config.toml
hidden_size = 320
norm_place = "pre"
norm_eps = 1e-06
rope_fraction = 0.5
tie_word_embeddings = true
extras = ["some layers without attention"]
init_std_o = 0.0
optimizer = "muon"
train_tokens = 471400000
Each number is 128 + 32 x the weight over its row's rms, rounded and kept within 0 to 255. Layers, rows and columns count from 0. Numbers have three digits each. The size before them is the row's rms in percent of the matrix's.

# layer 3 MLP up, 1280x320, rms 0.231, rows 18-104, columns 0-79
097:095155068082161159145136126137112124136118087151113162131114139129104126103131124158147127130176085149087102118120049121077141139155124132149145102131125084176074124115112183139144110140063120079127109112156170091167109125126093158143160180
099:070129132152130093109168097133118134122069085109099109175139088123158148151106122110162169217114114135134121195158118118152128143142072103101139186095101134119196164115097160118180167207161124088118093145108160172142112196103157083135130195
097:096088117193104058126168148150137133102124054170117141135124091124133084143085221113129052157147104122099065125119134113150127139169183110119176128183174164145084152150149143115131162104139157112149110094173097107157133119140090085113161115
100:166117161169143149164111120095132143105102140175111081124103138115092172167097124128147121119131115136172162193122127183106032123147172151132125129091146174116127089124161141088146163136118101094112140124148111139140149118129150120126143195
098:123147086100092076119137147116161125169204149090131170187125134087131147213124157090126155151126090124116105082130133136015205170070095131138131151120143132106083105145089132093150182176109079197069110118122108139146113135171212112155137131
102:150152078131090113144123058155141139084186151117093116167107143120125070133134090186120132136117115087153151118109127115128189116171161129133132088160157142097088103107116103115123093181193111180185135155156215113159060049166146129138113162
107:173110116117129187109172115090132137133053106153092129077154183140102159134160105090114075114104146127112116129182106154094152122165151121147136123133073118080121197091063149080136072181183104135187133129058123132177100192081134155104127090
094:127157156077156120055098097168057083094143103137155122136134123156105160142176109144117144125133124129137088128159100105129062114144131154205133140110079112129097087088158093175071190130102126182106133084162122111177105190115117098131093158
102:134154160101133092122125132131097090096115104153108147163160117104119124151186180135134173142122115104144113086129125092167158120173164138134122110158160124123142131163073097138109143135100126108094140156145162152194094098102097167169129172
097:119131181125122135151163102113074127098137141168165223149123124122142108161161119138130163140157197115099190089154144182064072135134101178148074201080144139106141150127101175128140181157172054102130111145145157132199137141163133141098121093
097:112143146137155114153157072140175104093098128139094088101120121109177134124130144123154129160165127139141128100124089163171132103147124144083166096107138126127092119142142144154142121099176149135117129146076102169160089099116087158155142145
099:098149156120131174130169134114157101143123101141187146079124167104156137127161123111110119132131140088135097141102194144133122120143131134145159139107122120162134155078134108129114128146124173133161161094181160148134184120109122169118151149
105:163121095083160084157113121079107091154134153123107129190161073159130101184158098160144118159120153121124139118123109133126087150110117067086073023127111104076146082125142122127116105138105107165052161139168136116138143114107096204135125085
108:136127106131160119105128108118159073112111098178135128100026135110127136101137197104112125148132152084108093134104108165162129069125137087124158090161089075183093159159119123134140122139184106106082171109159120099154120147095088131194204147
102:147150110146094088098148084146140126179121110143115099152158116079123121078110139097145101175115174116197073110120119074143144153091162120159082130131155153173134059055121083164145159106181133168093138126099103100149093132134159147087107111
098:131169190136162134114105153149111125095177150103103125110082112131147193153106082131095148170176175179161104113136127136170143124165137121148138140101132130167137134072163052108089086109072142095134123182091133180112107148169088140152156086
091:101108240153183083174126150109163143129193134171139074088104153123099106111147170095080077184175148074125147130129110151132118103164089122200143152123106148118119127058103107163112177108123076162127088101096158134123127129189042141131096179
101:157131129124132123086128109134127061113091133112082170137136131119192075110143081139146089104084099181081145116097125095122154087128076158131134068106111104124088128137143148115137144154175170155100085099142125130105138142132184084133083154
097:071163130035134154086135122120120145160071080091102107140145083099116108161078165118157100130120137046161144162143140115144157179132141073148149130167120124120125137079196132115174180123117123131062149129123165116166119109130091140108111184
117:147177148119121183133090120102145088137122106132118149091125148139152125112078158128129099094121126087138114107177143110057175164128160138148135087141142115099183122130156085116185142156154089175169191078121208134086103106058117159127104078
104:119102131089056101093139136113157112145136140204101175127155078089168113051082069123149102109164143092161158153141167114138123176159131149160098117114121101128108167141133128143145097043168170098069048098108149113164117121083130155115081164
095:121159172156130109066143114037136154114103108150183092145152008127140172114082139140162169123119109088172101154127083153132139100199140128129177167127150137132100153101135147140091123156136153149125107159131131122041070131127169145171134095
090:188085124084150119147107141104126117125168154091145146074079125140146112133074159116120222111116146110153164168142084145163098101103140134113099051136152139149101140180164074136157149101170092148100078108084108135131149155126101166128137172
089:127180069132173112172145134144086144072147129108149176120108124115113110171151129099166140097094117138136153162109145073057121130099132155133162112110089117125097131132133157130146093101170119133144129102146129137053106103123147078073101098
095:071152140149090155135120084225178184118133221105135174174092114157222112074157196146111153189106106094150189119163097166104162089130126123146128157183116149155128084163098144121138141155139152096126083141154155188109123129154153135040142059
099:113148087164115162094119106079141160151154082114055148173113123134157100169122139135180179139111135164108100126095148170177137139129111102150128132194163160140134113081129109104151094166177122117109076040153129110163123142147068113122142072
101:116156132096111171127142108125094130180177134125118110217145128111122132140141138137107081117136124128156116137056107109079082176135114143094111087196174117133109167176112147136114093133144195100097119156145121135078088137090183137140125115
099:215164154094109161156140149153105107108160111115146138095120124147140078084182180169162110094126130124124104084148121122163097076119094103090134088173112172184109111158087153194122174150162106223064129080136163116204149118168088178120134142
099:103117094160152192112102147155128072105075132099098191082070113155069074195164189117108047129155099133154168116138100136108175163171076126098161146105151088114053155169116137163089137168137118123147108077167118111087124112181121147153041145
102:137151131123108114091119124175126123131139138122142154133174138077128150126120174191064119132167094096144067098152127130111106049090138163097154122116102188179119094045137076124139161101139110166111138068117129152095117140126119157178158114
105:159087191072088174145124139103076118085142123099134069074206114102090109090103140173092108121137098135195158080168102157147151107171127124078159136102135140133113181085095152167177087175079115129109131088085164127113163088147072121143145117
108:115084132125123126100114159117168142128066104100114123118214104137188136058090100122083202119065125114171173127188155160118077187132128117068197106128069117042144128149075129042127099101134148132129175149116181119112099165117133162115119105
112:138125170121144143148133089162160073151160076214190114138082152172161157116127174142121132140126103090195083142128061116144164158100147119170162108077112138106131098157122063123112121141100102128159156061117143121147110170146147149103080130
094:192172124135112170106142114151111167136136108156135133082105179209130134140179136101144143150181120087162091124149131208180142110127116158190117142119115180068055080184150103114148103116149127152119153068071162168126145141188151145121130099
095:161090148151238135164137119112184093118145129164129150139130100107069143124129092124154070131128084099111120128159082171113178144151159100141114138140065213127078129115093124121078137169205171121142142105106080143114106164142167135107129137
099:111167111185162124084129071134110157110135151122092110158203110081089125120174154121142147109107125097103116141086128133127143114117176111162131132132197184108054179098116110124118059104137151134148095070125184127109142080154108098109196209
107:119135089148148093143103114113105078167153177121153102107105151110152138140118106107103153051096164176129090134171137098125130125127193154177141083133124138145112151189163148119221125142148167102173169094118181149226132118139094102070171159
115:154147156074155103166160158102150156173086127111058172079097153133176080158125111120103137149130236078194110108150145123184110177103130143141156152170128100116098161114146128107088098112169136103127136058120109121095144138137107156169104138
099:202186167147106147149140137142111105163147171130157145144108181173163095173147089116135120092163160128110084079092136066182199145176159096135109101129092152109103102109123096126116130116122186051109142101151121158112159123115114141124121102
089:181112104045158181133103133124130084137150166114140135139137125116091132075134125123137138128143159116226166067113143123125124159127105115104153116080185139156135148133120099181146119082081134129175137116174126134184146167101077120123131093
093:109118161100140176109140115158130126141135114160128112156154120193182161070117123165146143125073068121209135131133076105126076155108132069100084071184064072186082137119186127110107120145143160146078168072126103147095127149170112175100094136
105:138169088113116127150107140088120134134105175159085130128087122133135148151161098082135137163109053132138142120120122036093173122166140129113159090067114114141156145206131141120138122073145096120115118090157094119093063130170094144140125133
102:127164179097125117139137141158123119119186122129103101116115130111092143113139126097097116094114160199183048098114139105060108165135151140123099120124124171086101153092090065161094136133153128147161067169144165123078200141115076121165120161
095:130130093061115125122142120092061149114112167125097100141167098145145084135073099065151128131120113091176134144119170101109109115197193132143147194145054081102083107132125154108105139092157142129118122171118122130145154130148125129078175149
098:097186132125125125131142117085159107064047187169113172145131130098163098094103116138145102079116160093053160139115108093142139080154120167094139194095110130113112176092155101092068127131158111151100152125155188179091096095124229085110155124
095:138117106132157140174158093143091120077090138096101142108117119168137174152082087102119149064080132123088217173126126214146120132154102069141096172166137140173069146100118125151137114094104164109172161093139098134127130090177081134181157104
101:172084133145127181106113164157105069167104113132129116106101145116103062115111130086144114078172143123102067138125146126109105090091160122078106156204121115190179095084160116144119158135097156093147108116137147152160139121164109105111102121
096:164192154128109163130159096180187143075159152124080179127171097107133150168176182127181167114119095114131106052122147149135196125144178133130162110167121085083143113147187138132090114120165119137146157122069203140149121110098198127128100127
093:149135148109118119051183166114140178183151100110162194163129128141209118122120136136170047130097094156077102120102129093082119141156169165122093093164115115083136183089161130148172135166129140168102129061116133113131136140129090136155106108
099:067119212104125146093089110119113131109123147122100160184165086154129178086106103086127136115149119097085073088110087111128140164121149136141134065099127065099088135135116145143106118142159167101152144108088149115131141114151168144075130132
101:158102069087156130121130117148148120103107109139170069199110084086149110119110135093133095105122131136169102115075104132077123140079151148124101130180091143104129131131085132107165143070137083094125146104118069141187129173161189174120194086
091:133172135107136131173100178142108150112193087164099130171139147122120111086094168109093144100132170069157172098148150169095087058124120158196124122130117125103158134112078093169127213119086084101116097106146143086148098144109106126120128158
094:112138180099128127115156090133111132112085108139179121086096155128122153090169190167071140131109137032143119143079129120161151114089119152132113132105117090139136172100108112157147132100179158138136168121105149082148114169149208166134097139
100:136154107105122153159097092135185068121145167107171110138187063120123130119155151131133088101129147145193119171155144119079103092142119189136096157134152135164126175126124104107075155180114132102163053109135156105087126134153085179072167142
108:075140059118098127151101109116105202115191093158127145100151126073173129107176131121152119111140191123137085078141156129144144144109139141165148119196140114135150153085104117130148164164143131122090159137147106046125093119119111138158162186
100:070140147117136119127055087109152158126167086147116141156100157140099121109116175090171199238125132097118103130107110154124101184094094137149174145073102169182172152123151158127139144119127151125152119109097170155128096122115078193114185128
104:120153135178129186141123111084109107145120102092096198118147134067114137143087154117162108104051143090148145143050098106097135103078084121131152096155100126130149168152081202165110106116166165097092162135115079143171124075140131144220120132
103:141136124126104141131120064207116125073085146178197153134102195057100107081116147057169145134133155142138114069136103137124146205139138112207125121161123142125113087092125105120157161088095123188138103072140124163107137083124155146126115109
102:144162140114158113108083100154121166182183106139117173133107167119128150152082173120162120086161146149122094148147087107142137092120123083132099137100149150150182135153077094107148158141099141151120145123108177092158153106143105132099122227
144:160137133144150168158037153122166109110110135052155128097169110136074090095150131126150175156080140093153118094121138077091140073096130137145148077084200125117086094127110121153129137125107137133140179123103110175107178168090121085106146168
100:133149175075155116171090107155174164157137079142179190058143136102144111161155177175100078101145092126128126138175156157113102107067091167083127102080098125080152118078130112136115164134116092108075128092136156098191101110146097173048130153
097:152134108131112158162144138117090097146127104122065161148156153135155165140107130146111090124092148153086100102154135170125115121169133096139139155141152112184139157116096126159155091158169142178219192194107103188094133104140118099141111057
104:147193070110152136167154132152111095128159108074064090144108128107132151099149146178094128076061106039116080130083086070151100154097113110116104109080109135174149129115152154100117139130069196134167057151188140128143115127138138109168084165
094:168088133122167078178132159131130073160111096195143171164120157096104166109116136114121157135193091044083127139103143174139129113189135179163093102072090068069094094193113137107091095115173118115058137180166148153155079134103124150099074126
100:182138088142160152139099089146094109155160132141090105139125139135150089115145133151171155129063142122131133150129117155102193161130216094178143134184073151094121175126070128079057086104098160122126117053176136137096084126121135092198103161
094:134128202088147173112166120168123143100119054106167143153152072100081143089152141141169079148125128144136170156100145086131103116158137114144102103134116138132138139077115145132140116167143093121167162159136154188101127121073123140146115175
100:137134134078100138100147101079132149159139170090093032138065165114175124131071153152131168134156172131150106167110115055130134130150123099172085125062131133074107144082123151112134096122120137152103087130116094124132149161065100112118142082
100:100186146152112166080121156115107138098132200111156108112195136137108180120085136085131120130101141121150151156145116070148121123134145130098179163136154034071125125160070121132139076102103120138195107136124118155126124149114186119061128147
100:122128120057072146109164127090158195090150112110178122151060083103125092115091121164144164233138134137149140076156100142129109152123146100141104115124124178087097150087133095105143102119059102141155158131135196183165111130130114150129159152
098:148060121123129130138086108152160164150121160120094081131085131090165142094155109174115125049154057127125082188139077155119100167068139099154147101136127163125163169135120110168099160150154129111112124105149137060108114075131153147085164161
106:182119141129053130088155102116162150170135157112109103147137108132087177152121170177111128145120108112123093117152125135133102160186144137119175168151098104132141143182115112154145092163121116142137092183088177137127168129137088139142136131
102:156132101077137199110107183121101119154145119178081158177116115152194095125142099135134139132076189108106124121084072147109151062130114103171123134099122116091160117063110116107135144154129171148167110122060101169071135120154122193166140119
102:113116085118119180102149099104071119101081126076103164138173122132103145159084130070117166127081093138146098202079105153148108142109119117086103145140171070146183178146140122159122155121140188160155167094134086166171077093154128121140066131
097:158122124158087118124151110141109128125111111128128145158181143138162134144178152171145141152152118185118064082118108090106120077133086101088112137097156157159120109188131089125149111170164104176126091152058216157145139165122088131112142146
096:068121137072183146207152159153172133134118107145115149102133156158168127066131126121191117119137057114179103151117143176100102154114134139114139129180081131137051155196040192081130125113189137114077143150089102120164082093165111163140140124
092:108128106099125092120131100126102059123124146132157089112118080062160091141145163090158133082134187138101148157146125184086114127132125084116109104090136161144097143120187070152099131142084181135152111091158120166101113091159143151164110121
108:127191140115125180143108127157119091127125094111135133168099102149114160119140170135075203143085127145105140131128141196130126139166066123111130133092169147197103155130162138089166127085139098137147090094158144138098137126129146082129141140
093:089124099141145144175127115107148136088115150106140129108116111144085159177148121087148079145128152099171159071126130127189137156143149123071147109114087135147162149085102126136104132152141164103100092061156187142084175149178185127065159191
109:121168159134132177100080112153139137085128163083137151141191100131138176081128121203114115109039109124162144127152107195104146164127162122105199152141146193152129133116097124163099162135116116120129107074102111126116148120082125119135152179
094:145120132118135133090104100123096113177209121122163122120111122140144139172129109143107111121080166112173120145091171158066114083158093064148091221138181151148136192127082144159149133113120153109134101134140122053156147091114125106199156105
095:115117099123127184138097069115119129146101071155083151209098130149136184116054177147123148078128133170111157110168107145096157113153164149117126058179105093173097130123143069096111118129183086108081103110132121122134071129111170091107135103
114:086124072150121156095165141180104117192133170154109078109181156131151151156159128180139113172076082112133164181148107098232102130132122134112117180093132084116159132091041096176142100133072090137140164097183132198134132113108097131119138125
097:150090112174149078123128156107174121153167183097106154140132142125121147119099119140098158167092144116174117120150137140137114150137153160060108138139111128159100156123099159130115156127095165222088159146107133142090149118166187119104130119
101:133159099177133116098112115098118153084145085119168090159136106122099154115085147116133097080139161151120055077115138129138153155149195132144131132182103159142077112136107167171121120116120144132148127134074154109091154188127181155114131172
106:125149062188179145110128102124132180140138123191103143160139143125125108193091120114194145137108120167092149091131073156162176173155120172153110115101137142152143112137125109099087114177188155124183091147103127118116141126096130170151188142
099:125166138106156193137150153172153132172092096125154097102141139099152179111092112109156108201119096106137119178094098140122158087102188071163102096131101119182126071131018090124193098121138155137178110156151187094130103134102147113106142145
104:106123161127196152183183084194140130109157178151123218138172114137117140123121144187102173101155126180105107097131126131110158117088098133198115207154108134099180076116082188116140175110125124091162149176131180094147115168191121125105072123
# layer 3 MLP down (transposed), 1280x320, rms 0.117, rows 18-103, columns 0-79
091:104144140115128129180114137091145073112097133138130108099129130099146082169112162151173086158224141170097146104101103114105095146187129134119148128126103129124182111154133119121139103079131154124127143164139188139138102106136094152090132125
096:105150121109157133098101109165118128094103142182137105120137149126128134156146135097116064186119172117083124112092104114150168128128160098089123100141097127120196101100145093128177124143081120141107175145125149105104150184137159107088141189
093:081157152095095197153083070145150124120105119153087042130136147138144162079132146189118133123123144135143096118149127169106177115124094163155095141119115162151077215103091078086158106132151146153117088102115090143145117164172150160167132151
099:086143159119139191059122154109090160105079144169178134060117108120151090158136132128120095129173084163152132142156122119170138099150114130118145155213158107080112046059148132145134153163164083092150100082145111139088107190111108114145121183
100:097165056143128175141077194099160173126168153169143136097150160108163174107137049174139159105125164166192108139095132147096096153095099112136100150146146129148154133145101095062103120081125170142146086131153126072130122112149149076149108129
098:135142153125179107141130158133146140164207112169115118132148115091142193111193133076101087095121089120132160112138050110176128117092179129135115129108100121084162066132176155083141082175130091128090123095144137237116178111133085118116144127
099:111121170111113096116083118139154067104118137134136130093148164161165082112129112146134063144113162109148107148099120110140165198131032076117144118163143214076156111120093130139126096158100187112143155200084180070098125100156154105086119130
092:145176103080097097128073138162103159064142161074159118137101132090097104143163141105167101126128100094033085127110101066168066191094217155092144202100115195150121109155107122099113142126102141168122167131177099134179104073179169126134165166
104:088080117170206073188132084170150161073196139164088126107172117114155164204195062164153134139161118123099143157118127153067135125117142145110107071094145141107148177157089143153097129123096098092112123149096104119136157103194117150143144138
101:113093136138087135110192143124167093150136113135142119139110217125125205149144115132159148140102177088119153148147111122127126135104074130089106121104149133136197153144104174132126077118125145068130109224152092153097147119115157070131140137
085:081149107156093119057059137151094148097121093096100152097141111110110151126132194159162108056073081123088122157237165113093082151102114121159058118140077150171105154112112108172093133140093106132131069074124128128130094096149124149135117117
100:163127091116113095141115203110128142115100099111118085091086144150143104114155124158111116111099141144125134119152101045125107146082153078128072211130152152146153139103132065200129101146095111099170050160203144096081212100116139096154126109
114:113134129125142094168133157140067106167122151136124044218099114137136115105116155165128096126093170071173120122123165157122120136097050094101132113087122169099101138075144157160144111158141126114066149135167151134127172101140171132158082115
109:164097160126099129172111124120155133144098153137073091172131066109116185078133147114140132124118122158102133132098140119177167107124171172132127142170092081178157188069150067169177147096126064153106170065099154081075107142139182115158198091
093:094098166133153097140104063111145139145121122127137147166137137100146173107066135112131060144172203021142146127136105147133114161125161106133144115106163125147144102156123050167091108071130092127147111141172146110145160136129079139139146094
101:117212151123150105155058147124145151125104128136116166106148183130150104141131133161122152127102145168143193135121132098057148083109123067155085112136110118121164125177127115100110102143108067104118095112113068065143128149126140137108127105
111:162168119162134121160162189170141122163145200125103059101122116090098191149129104070112173116145142129140186091116139123128124148145082148147143146129146161101114130133129121070108116132115194175178103186093168124162137110136081075114096171
097:114170125106086151065093058130095072127124091134173144136152186173156120139106098140108106127103171115089095124103159156095165140075114188155075088104109165097167125121162166145149139124109073065130107108124142105177149155183116107124137125
093:101099112139161100159178143105163191141125169124102088149170145116089177155128167098116103128142089140117160100126162131158110051173130151189143152097139195096115074114125132116144111156126128107149147168126103064109099064137159165113122103
113:175126167160136109169201134070110162115095135156144102224119149078029088135137041141110158100117181140144096113135148152089169120081102112120097130126157115157131145126164115152121150138174144116105161096111147139150108145106071103101130086
118:148160100127106162118223147130140129188084137134174113140077140118090094090139092136139131077126153141102185172124165064097140127155109107130119124146082150142123130085126097128159141149097081189100158111148092167172128104094103067102142106
093:162106095081159110057124136153074125149223126181111151147132087128148157102106124095102118082086096166164052097121107092103147125143110117136105103144153114133141121164137088099100094094120151132134121108090177133139121072107167160170141113
092:124179182155161133088076066088117136136164177078127124172098110123125166189151076136126183070106159141173131183148121119173140155089098120156073112072143099143131135100116140149121168198110109131107129178124113100127124200127132176108174148
086:131178110165090162071126135124163105152120105157079196192101181121090123137129109087104130184135106075087149173145163154133144088128125166112068165097139149192123104119098132136163144134113097097083173178155140176162120145024146118181194161
095:186083122141041120120092098149192109101171116147154128119160102148094119149133144132192138120159117128105150130143133192087135155133023140088166093178191113146156148156125088115156170114099102132166115114114141109113121123139124078057167099
102:120126112164112065114101120161109116137131142074082147131161120094124147138142113105146093135091203054079184127106091147107132105134147111155144177204116189123157107149117139145160122096136109144122101187185118140153178170101099061189115138
105:179164150167165086093091121165101135150185136160132159095135099084128099178144147098119083096087161165184113101071129150155083078134129113155157170093108136128116136177146132089115107151134089129165075092106119157093153163135163086167122108
095:196148113179130151154131155168123138127139118112077117114107059076087155067141199120121107111154170162106140112131092162097121146195167120083133057146147162072080099112144112183126171124085179129060113137172128126121187111146117113163119105
099:062152177166151061137113157133090073177107107159139113139129124129187171156061139177146100125093115183132087111101126121079126090120124073135147123120148139129135167097147180161121139182137150161142108181109120119144187182173095092125054134
108:149059129169128106115113098174071066145200145125132151110187103150069164085138151141094129105137131110135122095089120141106144116087147164151133068111139152126153107088135070140182213147130089114195097100171122134126120172163060104183164151
102:167148185164099184160206096086132159161205115086143063163108102099080099126115074087091126114134145130141111124160128136189123055170074108127107126144168120113121104120143124135104164123193106147142133063061126139144166193087128160161106120
102:089118092143169113197099139213075060153152079124158132126082152104102135119133137097177127112088143107117091136172136165064184100153118114070133133144094143080109116194158128116148085130077097131137163122131060092128124113087134146133150173
108:140112188144116207117098127147117131189147093131189187122097086118153184144133172058130117116058161177174088173127095113127108182140117093090185077104202115132098166107140064115166101149145124118147110143149138185151114119088106177124140095
094:146204127108154124119145139099103044133164111086099147148129161158152158135176095098184104145163127059158110115158149096179112125144130139112096169108145096168143061166095123159146157132065166172076130127081127164048122155070093139161175113
091:124098170105107143153142136187162146112126114183116097153125090089119187092129106106112189127089082084076126176136140113126135131119154109126143061126131145115116126113105149059130138138185111127132131142153082112181166084113121068147175157
095:067150162126160061106112110091131122110101107105155207112107108148166080134136126083126153127109153225103116186177144142160179107134102142143193162179136106161121172150189183097078117076146083121169104169142070093110154119089133113081110087
108:095129116187100121087075095129115092152104152135093121140120113161131093181121152091113161172137115124113177140139133140199118085065148114102163148093138160166197128100131165150150160160162142129127108149143157104142061104163139209091149131
150:119169141116128119128136148085055131170153144142124107066093179068071144157143117128117083136109103101164092186106139112126110162087096102138173121142121144103153152132076132124086137110161108097160108117173119138135175092145053048148099135
099:118136141179080176125136125121093129088123105133183139183112179091136165141135075107125188112112137143157175139058091138167167154149102133166170126155136109096091092108092142102182147129185137093174150102115145143082148190158105143166138072
095:101134171209104080086057128156099101105097177150104088205100073146145146132115132125084152110132130133143173116110094122144146123115183151148178126100111144125151118098132200102123121126103082125080159128100075153207113185119108135132109129
091:164131128180120129173118103148116139146088118119126144130150193120156063093147121120152128139119135162100178126121148177100086124168152081145125087114116122143143123146087090108165176190138070142157122116104182088157123156080113108141153089
096:117150152093117146136135109121144119120116155182139093141094144129147192135153084155122180149125101140103136160094179139102183107144158141107137125105080161094104106151082114133185083107103145102162170175123130102099150152172113122184109140
092:088156135084082179158118130076112132156095139152146208049118126130131080159076154121132134137110096201093097149147129116143136166121127091101137124158100167146143124122119146176112132127122122182130120102176137133139147157093148167132170161
107:153109123092108092102094142058146117149192109118136134115099110119104113061113117153137158139157180184156117156124098101150128147170073117090094148171109129112180088149153140118110129120148135109152132130116109125188076195174158156105131121
098:118126127101173097118138123136129139151161113147154132109135164144055078122119086066117078123146143140168131106090089132118157109141133130095139118109121153103172173107118132123121119150106149093128112145149126132121130132084109063070130182
096:090091189122145104124155119084115167120120069164093130113161136152157179144098127175132103057147114143089168054136149134137216105150150142163093116110161086084145177109126170113089074108118157141166159090170140148150119106155159113115116139
099:167111095144150110167102122088092184092125138120149107174085100136180118204150044116136149075164131187159150108163082137148187165097097147085101121107079127130101134175148123092145104103147160142106146131175077115167108134122124112212134134
102:199148101168122149107117160130111143163055123149085123107144160192104102091183146141095188101101166097075129112136129115156159120119223133153195153171177124133115131109130093121108155125109144153163108113104130055192123126151142153114103150
093:073122148080083120174230156121078133121125118177227134141119098133155093144168111129140141131118140212186104132163075158156134093114153111193142157114132110127147122129104101074159082098145143117138115203154127113154176137123121109071157130
100:166135126093053188118157085137101146115127123114119124144190183102069091165145180111123127139100153156160145158088146167155117056179133110171134090115184129161154148180136155194117174141131112167131130077130165105129129098136205141148108115
093:114125177169112176159092130144145126110124100118053153123109108115113116135141169114151126126077170134081174122129078146123207142081143084119137142105119184117161160111113158138113158155074135133163118169167133154164068075093154117130137144
090:148096078100181127127196104113110097173098122118102082130112197128098133121170038113063093126098191137082172121166132148134047165066120147096196098104146093141116154136153143152144148107192122104193143127111122110095091161126167102155090127
113:074082147076124134152145117111135103144100118155118088108152175128096090137100128135073151106093111143134052089150169103123153060099167174174061165158144177143119152110109098143105166104191140130109151200095126068122132100134143156171124143
099:151074113129128110157156136140122134124101149124159098133105095107101122135053089184098091075087172028115145109112197163174106144123109095113138160157113184104104132157146155153118071176095130186112135117093103058123186121123134136161129118
107:097109133142136105081132094099092091155169106197132130110147085084170145166171137077084127078094194155100119148126064096147144119126092078149105073138134135120108103124128110157115080120108076121127080131138098144141196201087175143143088112
090:151114182139114103186118130142134114105151160113089104165152164130133106079135141104163140111157096103182132098087094186122144155131131183123117094169138113087113169171116122133028122184097113129162120089149156159093120204115136144145090128
111:119155153169121111120151134108102186149121131114160106156134173116159159140096121138067139096158127118139161183122092145150157106147145117152108155167149151144117139084151155114129133165140197169207119092094013158163192093134128149116128044
104:121080141145113078122161092139140140130140141093134156122074165117074130149142141074164126186189134098125156141166056099140020119171133068115133134132131199120138123160114081106132159139110158109143105108163106110136104167095079123119179150
102:178113089154162132121156149139106199104072157146133187160098144128180114163157131166127091147038109131112165103116162078130136133138138108093140103096184144154141100191128160120102104134111089146197196194111117092132158112184156093128124180
165:155146103183140050095185128137095111124179161173202127179156148180109100181165140175124184098137165140138092093100157116092139091142194183137155151147138130096150182148154151110099052093108124147129154165085117103174134151145095098117145105
101:107087142128106124194111127117127178154102169105154141154060102142157117160102162108093084140154121110084130121185088156184180084067155118113104152119149067091150125083136108156153118096175140086094125112143148099156091091103107132122124122
090:144099137089133154123139151106055093050098106137079145127121130152165198129139153164120129176126179178124123180125104104176131122084116156172143106124160129180131189169116155159142109171139092164117148135145093150097097113073159097202132160
103:123116142158144149124083052110111141154119079097164063085139182158057129185145091183132162087117110135147122089063089098141173086142116140090073109139117113138124174109091150117106146118169151159144121158201113133131119093167112051106113103
099:094101068098166087171144090099118057125087140081192129131068103148143145113125117106145113063107147152136107097098148106183149124095110123121119137131164116153123080145108119120142133134102079144102102115118118086116157106135139167114092124
100:120083115086147122089104164071077156140112079107122130142133105181125141171108134141165099160122127127125169111185145114172182080117147111082127143113122150147128131105187137163103122186150125134118104156117176118117142118134139080175093183
100:112143136157136184142080142148114136117140113160128112157131105113117175113115117044176120153127105093118155142118152132087126114123135159090102158095171137117217079163132153079170137068127166091166129121078132124081152157123103141110112113
096:135178162129128141116128131082167133189125155161151126086068118106141140113150174134205104187170149115133131139121130130143151093133061101042058171119188104115058147089160124143083088105119161098134135144057135059153127103092172114133171087
097:113098109095136117182153143135067150109144136119167101102074107202130159107164116142110130095090170185153097106114061086134068091164140099117067067080149172122105125090129157114162134130120090076147128088140119181111114113162136167114156147
085:098151133100112111112141109124134154144076118170128120180155124106144203101144158107129187106157102120128155144054125163167103148123134162124165122105132112073151103126140073150107132174078125147153111101050128098096112195107163100130072141
103:129160153107108130087154134103103122130149139089122121098126154112075085114144131051100119078133111120120147126173116191112136151065114144182101064120127181102161105099127122053190080177087131093073119101114177029117179160135112182135168143
102:096102217134119185105096138115122130168139128114116145150123125129137167166162140128084116141139157152137093112135131121104142120153178080093111134119161094096148134142107140140098181144074092120126094153092116193124128155118201129095104082
101:155156145120149092152098158146166132132139135147087122142108095058146131121142065123122164092106097117123159131145108122171157119143114104112128189143133108090129154149119137114094140159149161130125121092126103135066171144067119202158136161
102:133128133167141122130156143083099145150120121042087165084126122094133198143160127126114115081128125116166099174155180125131126126147164168129123108173132112073122132153091154139117095107104141079089105189128115054083149086107148071182123121
097:141129104167104209132136134133185149090104138147092065117167106107123090115109095094110088063130116169166083148112146107130131136127110163095122080109112120130128135087137091186192169164133128113189127082105111144143125188075139120122141103
092:111115147116116121153199140183137174135176127153125136160143126108211111070126159208134117118176106121126115113063100111097113114071116141159147186156126163108085125117141129171145112204189131145096141127094084082153152143146081190143129093
095:148070136128132120092137175132108133126099068114158116097166153163124129144172147121124111187128145146127099190098141108116160077193102109065104103157128142147113173121159100166061114109155147119141125172169180111182102110150159168109125108
104:082080173056218164149188171177103066091121168096173097138115126123131152167146135154138154102117132096130082107152138159132124174105105113103170196113123162139117116122135116093141089158105155148164130093170079141148133160116078117184170131
094:091135121146163154101116119114119143116070107114088142131156111165129169186103101123140131152171160110140162119153126112115141096202088188162093123181143078101170144093159115149097146130171129149125142165141150088137137141098172116101143075
107:144153135109081188148095133155113167141090153177092106147181145130131158129129123206096157106094146152135149140167145107096117141090171135121147132130184180100096082091153075122148106200127140118140110114109136086119100020153146185112096155
097:157092090138140197197092148185103127149131144133145106120155144092097099117087117095124127111158107152101140094106122145128106154111160131124134103111135173168083137114127154151160163173175054132130116197109169154137149180187092127125102162
090:143106120158108126141162141163156140110090178176112171144163163177124171152082159135173121146127120153146115116094171116092100148154190138093154094159094147144137125177106217139107174133124093141087151141123155093192112146137155143093133134
106:063103165172118124153063153210132115144107134135102136089135053086143138101079139135108112104142126202130110090143218099154031122128169199070101168098122166104177147096134122148092152071130132133143121200142121133131133094143123119126086164
108:139209067171068086133169169158146084183049135091131080115147104124142101167141139114102114137087095130087128113120191116036111127129135085069152116118054143105163102111112081189136128151073082182105110151102136108055148109067122098123121118
097:164124091133156102142179111178146181141152142119157076151085136161144108073126115105108123167101094146170116105133107177080105155156211109151139154161157126209146131160139163143191115097186129192108131085163152174133137168136164220184103090
103:162100111152149058168098113151090140104127104073126195176174119099078088153082161077141132134073121147083096146153095158136161099122172126148121107086187143087140119093095078121120159137146127083168100139159178087098129112097170175140141122
100:124149103255126081133097159088159125126118114103103116102127115127115102115143158094174139174077137120148103158193141159127143163123188135093138172193146165124154128167103097115124124065109110154099126145162157097099101112156181131166123173